config.yaml
n_layer: 11
d_model: 384
n_head: 12
n_kv_head: 4
head_dim: 32
d_mlp: 768
vocab_size: 32000
activation: "swiglu"
norm: "rmsnorm"
norm_place: "pre"
norm_eps: 1e-05
positions: "rope"
rope_base: 7160.0
rope_fraction: 1.0
qk_norm: true
attn_scale: 0.177
bias: "none"
tie_embeddings: false
parallel_block: false
extras: ["capped logits"]
init: "orth"
init_std_qkv: 0.028
init_std_o: 0.0
init_std_up: 0.028
init_std_down: 0.0
optimizer: "soap_variant"
lr: 0.00439
beta1: 0.95
beta2: 0.98
weight_decay: 0.034
lr_head: 0.00506
warmup_steps: 67
schedule: "wsd"
decay_fraction: 0.94
decay_shape: "pow"
final_lr_fraction: 0.0
batch_tokens: 65536
seq_len: 2048
doc_mask: true
train_tokens: 425700000
steps: 6496
dataset: "wikipedia_en"
Each number is 50 + 12 x the weight over its row's rms, rounded and kept within 0 to 99. Layers, rows and columns count from 0. The size before them is the row's rms in percent of the matrix's.

# o: layer 6 attention output (transposed), 384x384, rms 0.158, rows 1-24,33-55,65-87, columns 160-191
# v: layer 6 attention value, 128x384, rms 0.165, rows 2-24, columns 160-191
o1 104:63 57 62 35 49 55 48 36 59 66 37 72 47 26 64 26 47 28 57 33 35 47 47 46 61 23 59 55 47 58 68 42
o33 104:47 46 41 62 64 56 59 32 60 37 32 58 71 71 56 48 55 49 63 37 45 39 47 46 33 60 19 56 69 70 56 53
o65 102:36 46 39 50 47 47 54 59 29 42 56 43 41 68 48 39 42 47 50 65 67 55 60 60 58 60 50 36 54 48 48 46
v2 111:27 44 53 55 30 51 46 52 52 54 46 37 47 58 51 52 49 42 50 52 61 45 25 51 64 57 64 69 64 26 31 58
o2 110:39 12 54 60 41 79 31 41 56 34 33 27 49 42 42 53 59 60 45 47 41 64 45 86 45 48 60 64 53 53 29 58
o34 092:55 54 43 66 66 61 41 44 35 67 41 54 50 50 52 39 55 46 38 62 36 33 82 48 45 30 55 53 54 86 50 17
o66 103:62 68 67 24 44 32 51 49 55 49 81 68 58 52 55 51 42 69 57 38 61 39 62 45 41 52 36 39 51 44 71 44
v3 109:58 43 43 56 36 45 50 37 54 51 42 51 64 54 47 31 57 53 53 50 63 47 72 54 44 54 68 63 56 37 56 36
o3 113:38 57 48 60 48 65 46 24 62 37 44 48 54 39 62 61 48 56 51 46 59 57 61 37 20 71 53 50 46 67 69 57
o35 097:41 50 42 33 72 65 40 48 53 67 64 60 51 65 52 46 44 51 57 48 40 52 39 41 90 50 52 20 66 49 58 16
o67 098:51 51 49 44 54 39 51 66 43 50 35 47 39 49 40 33 56 44 45 46 51 63 43 41 48 55 52 60 52 21 48 61
v4 117:57 67 44 52 38 44 22 49 36 56 50 37 75 55 60 43 56 45 35 55 50 35 56 70 44 61 53 37 42 49 51 45
o4 098:49 54 40 55 61 72 50 48 52 43 28 41 55 45 42 53 58 22 51 57 71 53 50 57 55 67 79 41 50 54 30 60
o36 110:46 72 42 47 34 40 47 47 42 38 72 41 57 43 37 41 47 64 42 43 49 57 40 44 41 47 64 58 62 45 48 54
o68 099:55 27 66 49 68 40 57 65 66 50 59 62 25 72 49 52 57 62 63 54 43 53 66 48 54 32 40 41 43 63 46 38
v5 103:54 42 52 79 70 52 40 58 40 21 42 48 59 47 42 48 20 38 54 52 29 47 55 48 62 34 37 47 31 60 16 61
o5 105:54 55 46 58 51 45 54 35 48 58 42 52 48 51 55 33 40 36 51 42 36 68 55 48 56 41 51 33 45 53 30 37
o37 105:61 44 58 50 35 62 31 55 29 56 48 43 43 31 62 45 33 46 46 70 53 62 45 60 52 42 58 41 52 37 51 69
o69 100:40 38 67 40 52 38 56 63 65 62 61 47 63 52 40 46 68 69 50 44 59 44 44 33 46 47 45 59 48 40 55 46
v6 104:56 47 72 50 45 59 53 46 63 46 37 43 57 58 31 55 64 58 67 55 59 56 60 39 61 45 41 45 58 49 76 56
o6 101:36 73 52 45 41 75 35 41 67 60 26 32 66 42 58 54 49 63 22 46 46 79 24 48 60 48 29 63 52 62 65 46
o38 100:64 32 48 45 59 44 47 57 46 54 58 34 49 55 47 36 63 36 51 56 45 44 55 62 63 28 60 65 32 31 71 40
o70 098:50 56 35 51 51 35 78 43 48 42 83 61 53 55 66 48 44 46 48 39 59 42 56 61 48 51 63 45 38 57 25 60
v7 103:65 55 43 34 56 38 62 42 53 37 30 29 73 33 55 80 53 47 58 61 54 52 37 64 54 45 55 38 45 39 47 48
o7 106:53 79 67 26 69 51 44 63 79 52 44 48 64 33 75 58 49 25 32 41 53 35 53 54 45 67 55 46 38 32 42 63
o39 095:52 57 54 60 63 51 54 27 55 34 59 46 59 52 36 53 67 31 64 51 58 55 46 52 60 35 23 73 60 50 47 64
o71 110:53 39 51 56 26 59 46 63 26 62 48 54 52 74 48 32 37 68 47 46 56 56 63 39 53 45 47 42 43 58 53 51
v8 113:46 43 50 36 52 50 55 50 40 52 41 24 46 34 47 33 41 44 71 39 53 39 31 38 45 53 43 46 46 46 67 65
o8 099:48 37 40 34 63 61 62 33 37 85 43 48 53 55 58 29 48 41 67 53 54 68 58 71 56 45 57 45 44 59 18 46
o40 106:55 36 34 47 34 41 39 30 58 52 44 55 55 60 55 52 36 33 50 44 67 48 56 33 28 56 60 48 58 40 53 33
o72 100:31 53 68 59 58 47 53 50 49 44 71 66 48 48 62 62 60 67 40 48 32 46 59 48 64 39 42 56 57 55 44 62
v9 111:58 48 43 42 16 54 37 56 55 59 52 67 59 76 44 62 48 34 62 63 40 46 50 40 54 50 32 81 29 56 33 39
o9 093:58 40 48 35 42 60 35 33 54 57 46 37 49 57 70 61 24 41 49 35 53 42 34 36 52 52 51 64 30 56 36 46
o41 095:62 48 52 48 38 49 37 36 33 67 53 47 63 53 58 61 59 36 46 34 63 34 56 34 34 45 78 61 35 48 66 60
o73 099:49 60 49 59 84 41 58 54 59 31 56 61 35 36 31 25 42 63 54 67 51 53 39 63 50 53 30 24 42 43 61 48
v10 109:54 39 26 54 64 66 51 65 58 64 64 39 54 41 62 61 26 50 59 37 67 64 61 42 46 57 60 45 54 37 52 45
o10 101:66 45 35 60 64 69 55 72 70 43 62 44 54 52 74 56 40 45 59 37 47 58 45 41 46 40 45 62 45 42 49 55
o42 107:57 50 45 40 66 50 63 65 47 55 83 56 68 64 40 58 50 62 56 37 56 33 47 44 50 65 40 37 49 48 32 43
o74 105:29 47 58 58 38 34 32 40 32 44 32 55 48 50 30 40 56 60 36 55 49 56 46 40 42 20 58 43 48 55 55 43
v11 108:54 52 55 72 52 51 35 48 44 54 46 48 52 49 36 68 51 26 39 55 31 53 70 78 34 55 63 54 43 49 28 52
o11 101:51 48 57 51 51 53 37 61 35 66 56 41 43 51 64 82 70 64 27 66 31 30 54 55 43 56 28 55 27 42 36 60
o43 105:28 31 57 22 66 35 54 48 48 48 65 49 35 54 60 31 43 47 45 31 62 50 45 60 68 45 52 46 56 31 38 67
o75 097:52 16 50 39 51 60 60 51 55 51 43 39 57 34 53 42 52 63 59 27 49 60 24 27 70 57 52 39 43 55 64 43
v12 100:50 58 13 64 49 31 52 48 48 48 42 44 67 61 55 44 44 34 54 65 46 55 49 59 55 36 47 49 72 51 57 63
o12 107:70 53 21 31 55 50 72 41 46 46 62 20 50 42 49 34 65 32 47 60 46 60 37 61 23 71 49 70 35 77 63 67
o44 100:63 56 44 58 56 47 37 39 47 39 55 38 34 18 46 59 43 45 40 62 62 23 54 63 31 77 21 55 57 37 44 64
o76 098:36 47 77 57 48 62 46 56 65 69 50 57 46 61 48 40 51 71 47 30 51 60 59 24 67 41 63 45 50 42 32 40
v13 109:53 39 44 34 54 50 61 48 66 59 66 39 45 50 54 53 36 49 72 61 56 46 43 52 58 58 40 08 33 40 57 59
o13 108:39 54 62 52 47 60 30 64 69 52 58 44 71 50 37 61 37 54 62 32 58 35 32 43 56 55 59 46 53 55 50 49
o45 100:56 60 58 43 56 71 51 40 67 47 69 39 55 37 48 33 60 59 46 58 40 38 41 54 46 51 40 60 52 66 60 49
o77 106:53 51 39 70 53 36 60 46 13 50 41 64 51 49 46 41 52 24 38 50 46 62 67 49 29 42 63 75 45 58 50 65
v14 104:41 26 48 64 80 45 58 80 35 56 65 36 44 59 67 52 57 56 50 48 53 63 56 61 40 43 41 60 86 53 92 54
o14 109:66 43 40 62 59 56 55 74 48 49 36 56 58 42 57 39 73 60 25 49 22 61 33 52 52 62 50 47 56 69 56 37
o46 094:61 49 49 50 35 53 63 63 24 37 80 57 55 35 34 53 46 31 41 59 48 68 36 61 56 54 44 46 73 58 47 41
o78 101:43 65 66 37 50 36 39 21 35 54 50 57 64 52 54 35 54 61 63 41 60 27 63 43 51 66 47 59 20 33 46 51
v15 111:70 48 62 34 56 66 55 39 61 58 49 42 60 29 49 55 41 47 54 81 72 48 32 56 52 51 65 34 37 50 56 56
o15 100:54 45 45 47 69 42 56 63 76 59 37 38 54 58 41 65 50 57 70 50 46 28 45 41 51 17 40 48 52 34 72 55
o47 108:46 39 48 55 65 40 58 60 54 59 41 46 47 39 48 43 43 42 59 15 46 57 34 49 70 44 55 33 63 51 64 46
o79 102:46 62 66 51 28 51 57 52 30 46 66 57 35 57 50 42 67 59 51 51 55 44 64 65 40 66 37 63 50 53 45 43
v16 113:55 43 55 68 56 58 47 60 55 39 76 51 55 38 49 53 59 66 45 34 44 69 43 39 36 40 71 44 68 39 63 40
o16 101:57 65 59 63 42 58 40 66 47 52 45 58 45 35 54 54 44 63 39 38 59 50 47 32 68 39 56 41 58 56 67 24
o48 109:32 40 43 33 41 50 53 60 48 42 36 68 46 37 62 41 49 52 42 53 40 51 66 60 54 27 43 66 41 40 44 38
o80 097:42 48 57 53 57 47 61 42 25 61 62 49 49 72 42 44 54 39 61 64 49 39 41 62 38 53 28 38 46 52 51 81
v17 105:33 46 35 43 34 55 50 55 29 54 46 49 40 62 43 69 53 33 44 67 34 41 56 41 55 72 42 47 61 57 62 48
o17 102:41 52 52 41 48 46 64 62 41 33 43 47 52 51 55 54 55 35 26 62 49 50 48 35 48 53 74 51 41 71 50 78
o49 097:55 46 56 36 67 48 81 55 39 54 58 41 49 48 57 31 57 46 50 61 40 46 61 41 51 59 64 38 65 65 54 28
o81 098:28 47 35 67 49 62 32 32 43 51 66 46 31 37 50 50 42 76 62 33 61 48 56 66 56 45 51 60 56 27 50 63
v18 112:69 61 48 44 53 51 49 55 40 54 82 23 48 51 36 48 40 56 66 32 70 53 55 52 66 61 23 63 52 73 59 61
o18 109:53 68 54 46 48 64 56 59 36 55 51 45 57 38 36 14 51 46 32 64 53 48 61 45 42 45 38 44 37 37 54 55
o50 094:62 50 31 41 53 63 51 53 41 43 56 61 52 71 56 40 60 44 46 65 64 47 50 47 53 42 65 56 56 47 58 75
o82 105:24 44 41 58 44 37 56 37 73 41 55 53 51 40 67 67 63 43 49 43 40 51 49 38 50 68 61 46 52 33 34 39
v19 111:54 49 53 41 58 46 61 35 43 36 58 74 75 45 52 41 56 43 39 27 43 56 63 64 67 34 31 51 32 40 39 33
o19 100:37 34 57 45 61 48 62 47 43 54 45 57 54 39 58 36 63 67 58 35 37 65 45 60 55 60 52 44 51 66 55 68
o51 100:41 60 49 51 45 55 50 48 52 31 55 47 53 44 55 49 54 58 45 51 46 38 43 36 44 51 45 59 57 39 80 36
o83 098:44 41 50 51 55 59 33 61 51 62 48 46 56 34 45 55 39 46 68 62 51 40 44 53 40 54 57 31 56 55 46 73
v20 106:57 47 60 41 36 58 48 51 39 54 45 31 30 31 53 34 27 61 45 73 51 56 56 57 62 47 49 46 49 33 43 55
o20 107:65 44 58 44 41 50 61 51 55 53 22 33 58 33 39 30 48 78 55 47 22 43 33 74 57 36 48 24 47 52 40 40
o52 101:39 40 52 46 58 49 52 73 41 40 43 50 58 48 71 40 67 49 51 56 43 73 45 67 53 35 36 48 44 36 34 73
o84 105:55 27 43 68 61 48 47 28 46 64 79 68 56 73 35 74 49 46 44 39 57 37 67 25 43 54 59 61 33 52 67 52
v21 111:47 51 32 62 47 53 40 58 54 69 50 42 51 35 72 50 40 30 50 70 74 65 65 54 65 26 51 42 48 46 55 51
o21 103:43 59 31 50 38 67 45 59 32 53 61 41 52 47 65 54 55 45 43 54 75 61 44 47 29 48 47 36 41 52 57 47
o53 110:52 60 43 64 43 47 45 44 40 52 52 44 36 55 39 53 37 24 60 54 58 76 45 51 43 44 20 64 46 58 61 39
o85 101:43 52 65 37 49 48 65 43 71 54 34 46 46 50 30 45 61 63 48 46 31 13 25 45 44 57 71 32 44 47 48 54
v22 115:54 62 65 49 48 49 52 56 39 62 61 57 72 51 40 51 67 53 56 71 71 74 44 37 35 55 59 32 31 47 52 60
o22 103:38 49 48 42 53 52 42 46 53 58 24 45 68 42 61 61 34 43 64 62 52 67 84 70 26 37 59 56 37 54 40 44
o54 112:49 42 63 41 53 36 33 70 47 62 46 70 64 47 38 29 38 57 36 33 72 52 50 49 43 59 31 32 56 45 24 62
o86 101:59 30 47 71 65 52 57 39 59 17 58 40 36 42 53 45 65 46 52 56 22 34 29 49 60 63 52 58 60 56 63 30
v23 107:56 31 56 37 33 63 57 39 44 75 49 50 49 50 48 44 38 58 55 46 51 83 64 44 60 32 51 51 34 56 48 40
o23 097:47 55 56 32 58 27 47 42 41 80 56 57 66 54 33 28 44 29 44 55 75 42 55 24 75 52 18 48 64 37 72 35
o55 107:35 55 49 49 39 55 34 47 49 41 54 49 47 56 35 23 58 83 48 64 55 68 48 21 33 51 55 39 35 32 35 40
o87 095:59 51 42 56 45 48 53 46 50 30 63 41 39 37 59 66 42 50 62 34 41 36 46 64 28 63 38 68 49 59 51 67
v24 106:43 59 34 43 39 49 32 58 54 57 49 52 36 53 65 43 57 48 76 39 40 54 50 40 48 46 28 56 42 58 34 36
o24 109:42 80 53 43 49 63 55 40 53 41 50 49 54 33 54 37 37 59 49 48 39 45 43 67 55 52 50 47 58 37 33 56